config.toml
d_model = 96
head_dim = 32
vocab_size = 756
norm_place = "pre"
tie_embeddings = false
schedule = "wsd"
Each number is 128 + 32 x the weight over its row's rms, rounded and kept within 0 to 255. Layers, rows and columns count from 0. The size above them is the row's rms in percent of the matrix's.

# layer 4 MLP down (transposed), 384x96, rms 0.0541, rows 336-349, columns 0-47
size [110  97  62   7  95 110  81 109  58  77 122  90  94 123]
[[122 111 101  69 102 168 141  71 108 136 175 121 129 129 105 160 174 104 100 131 145 133 141 128 131 165 128  83 148 175 142 112 197  18 176 102 139 121 126 153  99 129 147 141 101 128 160 188]
 [156 168  96 126  63 114 130 156  86 112 154 131 126 131 127 158 154 151  88 126  96 145 144 137 153 109 174 138 134 166 146 231  95 142  73  96 115 208 102 103  98 146 162 162 137 122 167 151]
 [127 146 164 112  99  80  99 147 100  97 162 154 100 131  78 140 103 118 182 153 165  52  96 102 144 163 140 175 156 115 151 117 166  33 136 141 106 131 143 139 114 128 167 131  98 106 191 114]
 [208 133 137 163  95 156 140 118 192 106 113 186 104 191 154 187 152 173 114 127 140 162 159 133 101 159 174 156 158 131 167 118 144 118 138 105 155 110 103 148 140  76 168  95  97 188 138 130]
 [168 111 170 161 106 124 111  83 120 162 109  75 116 166  90 120  94 104 150 149 163 137 115 147 152 125 111  99 121 131 154  73 163  95 129 156 178 129  85 133  45 196 169 165 115 153 138 122]
 [ 95 153 129 101  96 140 101 105 105 132 192 143 162 183 135 100 176 137  86 152 144  98 175 156  96 133 151 129 154 105  92 116  77 124  60 147 184 117  70 109 141 164 148 221 130 148  80  98]
 [120 112 145  82 111 160 130 134  99 157 174 123 122 138 178 107 107 166 138 197 112 150 161 127 104 115  72 179  56  79  95 102 178 117  88 112 147 163 159  91 154 113 117 122 147 103 116 102]
 [157 128 148 110 105 195 129 101 180 142 166 160 124 155 125 108 153 120 100 136 117 132 114  82 143 147 144  85 109 176 137 162  71  85 159 157 178 100 113 117 136 163 152   5 155 133 125 105]
 [121 174 141 126 105 121 127  63 113 111  70 162 106 123 139 133 146 133 119 115 147 196  76 113  95 105 130 117 125  50 133 214 147  75 107 146 133  91  67 112 120 132 172 134 150 118  91 207]
 [ 92 100 101 127 149 133 141  95 114 138 114 120 161  90 146 118 162  85 117  87 113 145 139 146 158 154 137 117 167 123 138 130 180  33  36 149 121  28 149  60 146 101 104 116 125 136 156 138]
 [ 83  63 132 119 149 116 122 118 134  90 118 102 124  72  93 104 144 127 124 146  94 150 102 116 177 196 118 133 167 116 152 157 158  86  87 126 113 149 142 127  80  72 109 184 144 139 157 110]
 [121 147 139 149 125 143 116 124 165 126 146 101  89 194 115 153 133 143 161 157 128 132  75 121 106 119 131  99 138 103 234 117 114  87 122 112 116  64 101 177 216 117 104 128 107 140 109  79]
 [143 151 101 174  85  87 134 125 129 125 126 146 152 119 171  99 109 116 168 183 161 113 128 101 132  88  99 137  96 122 151 164 202 113 120  96 131  67 140 165 120 140 188 221 144 107  62  61]
 [ 81 161 129 158 108 110 117 139 109 166 148 116 119 113 156 163 159 148  67 102 139 105 113 136 153 148 125 106 138 143 126 106 147 125  73 107 131 160 135  93 127  89 121 130 167 154 223 170]]
# layer 4 MLP up, 384x96, rms 0.104, rows 337-350, columns 0-47
size [ 98 104  13  98 101 100 111  94  84 107 105  99 110  75]
[[107 134 144  49 164 143 135 166 132 136 162 122 103  97 130  80  77 177 126 100 166 129 122 180 163 132 176 159 112 141 179 168 149 138  95  98 103  90 132 136 144 154 120 144 103 154 104 143]
 [ 55 124 133 158 168 177 188 144 128 156 118  76 122 143 133 142 145  96 131 175 120  79 156 118 111 123 106 140 137 105 125  85 143 132 104 110 104 131  91 128 137 106 171 126 131 132  67  86]
 [126 108 132  87 162 163  88 153 111 101 117 167 149  78 113 127 116 110 109  67  93 127 147 154 128 110 162 107 132 106 106 117 164 165  71 124 155 101  99 127 118 137  98 167  96  82 182 103]
 [ 68 113 106 134 145 127 125 133 161  90 149 150 162 109 165 110 127 177 164 122 121  71 147 104 130  91 194 179 107  90 116 115 107 134 120 155 116  93 142 144 237  93  73 104 130 117 113 107]
 [137 101 124 100 197  99 158 143 169  77 106 147 138 124 140 151  85 107  64 116  56 179 144 143 190 119 122 134 139 146 196 146 159 142  92 169  83 112 104 145 103  96 113  70 119 179 160 122]
 [105 115 154 116 135 135 104 105 146  96 124 115 129 102 112 122 109 167  33 102 120 112 119 143 174 118 193  75 105 122 185 109 179 137 100 123 100 127  96 137 151 161 124 119 160 118 149 166]
 [159 169 214  94 151 171 168 161 135  98  23 107 153 141  77 144 130 123  96 125 148 136 118 183 167  53 191 139  88  98 134  94 107 100 107 103 131  97 119  95 159 144  91 119 130 123 146 151]
 [121 153 127 155 107 172 142 106 118 133 168 159 161 172 116 135 112 103 137 156 190 139 108 143 185 102 121 136 130 236  91 114 156 131  90 157 115  89  78 136 202 117 123 145 116 125 108 104]
 [ 93  75 108 100 127 164 143 109 161 118 113 109 170  76 116 123 138 121 127  80 143 148 121 164 189 111 162 117 139 144 160 139 168  88  69 176 111  48 118  92 150 104 103 102 127 188 172 108]
 [128  33 140 140 160 130 127 127 151 159 126  96 135  44 154 142 157 152 115 139 137 118 140  71 181 124 153 120 135 159 160 165 187  98  53 133 112 122 169 125 138  95  78 146 159 155 172 159]
 [126 148  84 139 124 127 114 138 149  75 142 153 131 167 145 146  93 119  96 176 182 124 110  91 150  78 171  58 101 136 159 154 156 146 108 207  89 116 126 148 195 115 140 136 134 167 159 149]
 [120  74 122 110 127 123 131 117 112 128 119  73 149 135  97 200 132 147  96 116 147  85  89 138 141 152  96  86 183 103 103 120 149 105 131 166 157 155 121 137 144 159  88  55 115 153 198 148]
 [121 122 142 134 100 100 122  82 108 127 135 140 162 120 134 145 107 158 187 125 115 116  82 150 138  68  89 140 176 157 123 145 206 106 133 153 164  91 148  96 128 143  68 145  96 147 150  75]
 [ 70 100 114 137 133 143 152 130 166 126 134  99 166  94 163 127 118 121 112  91 107 117  95 159 133 109 146 118 132 168 169 136 193  97  69 166 119  88  97  67 163 104 108  99 127 169 203  81]]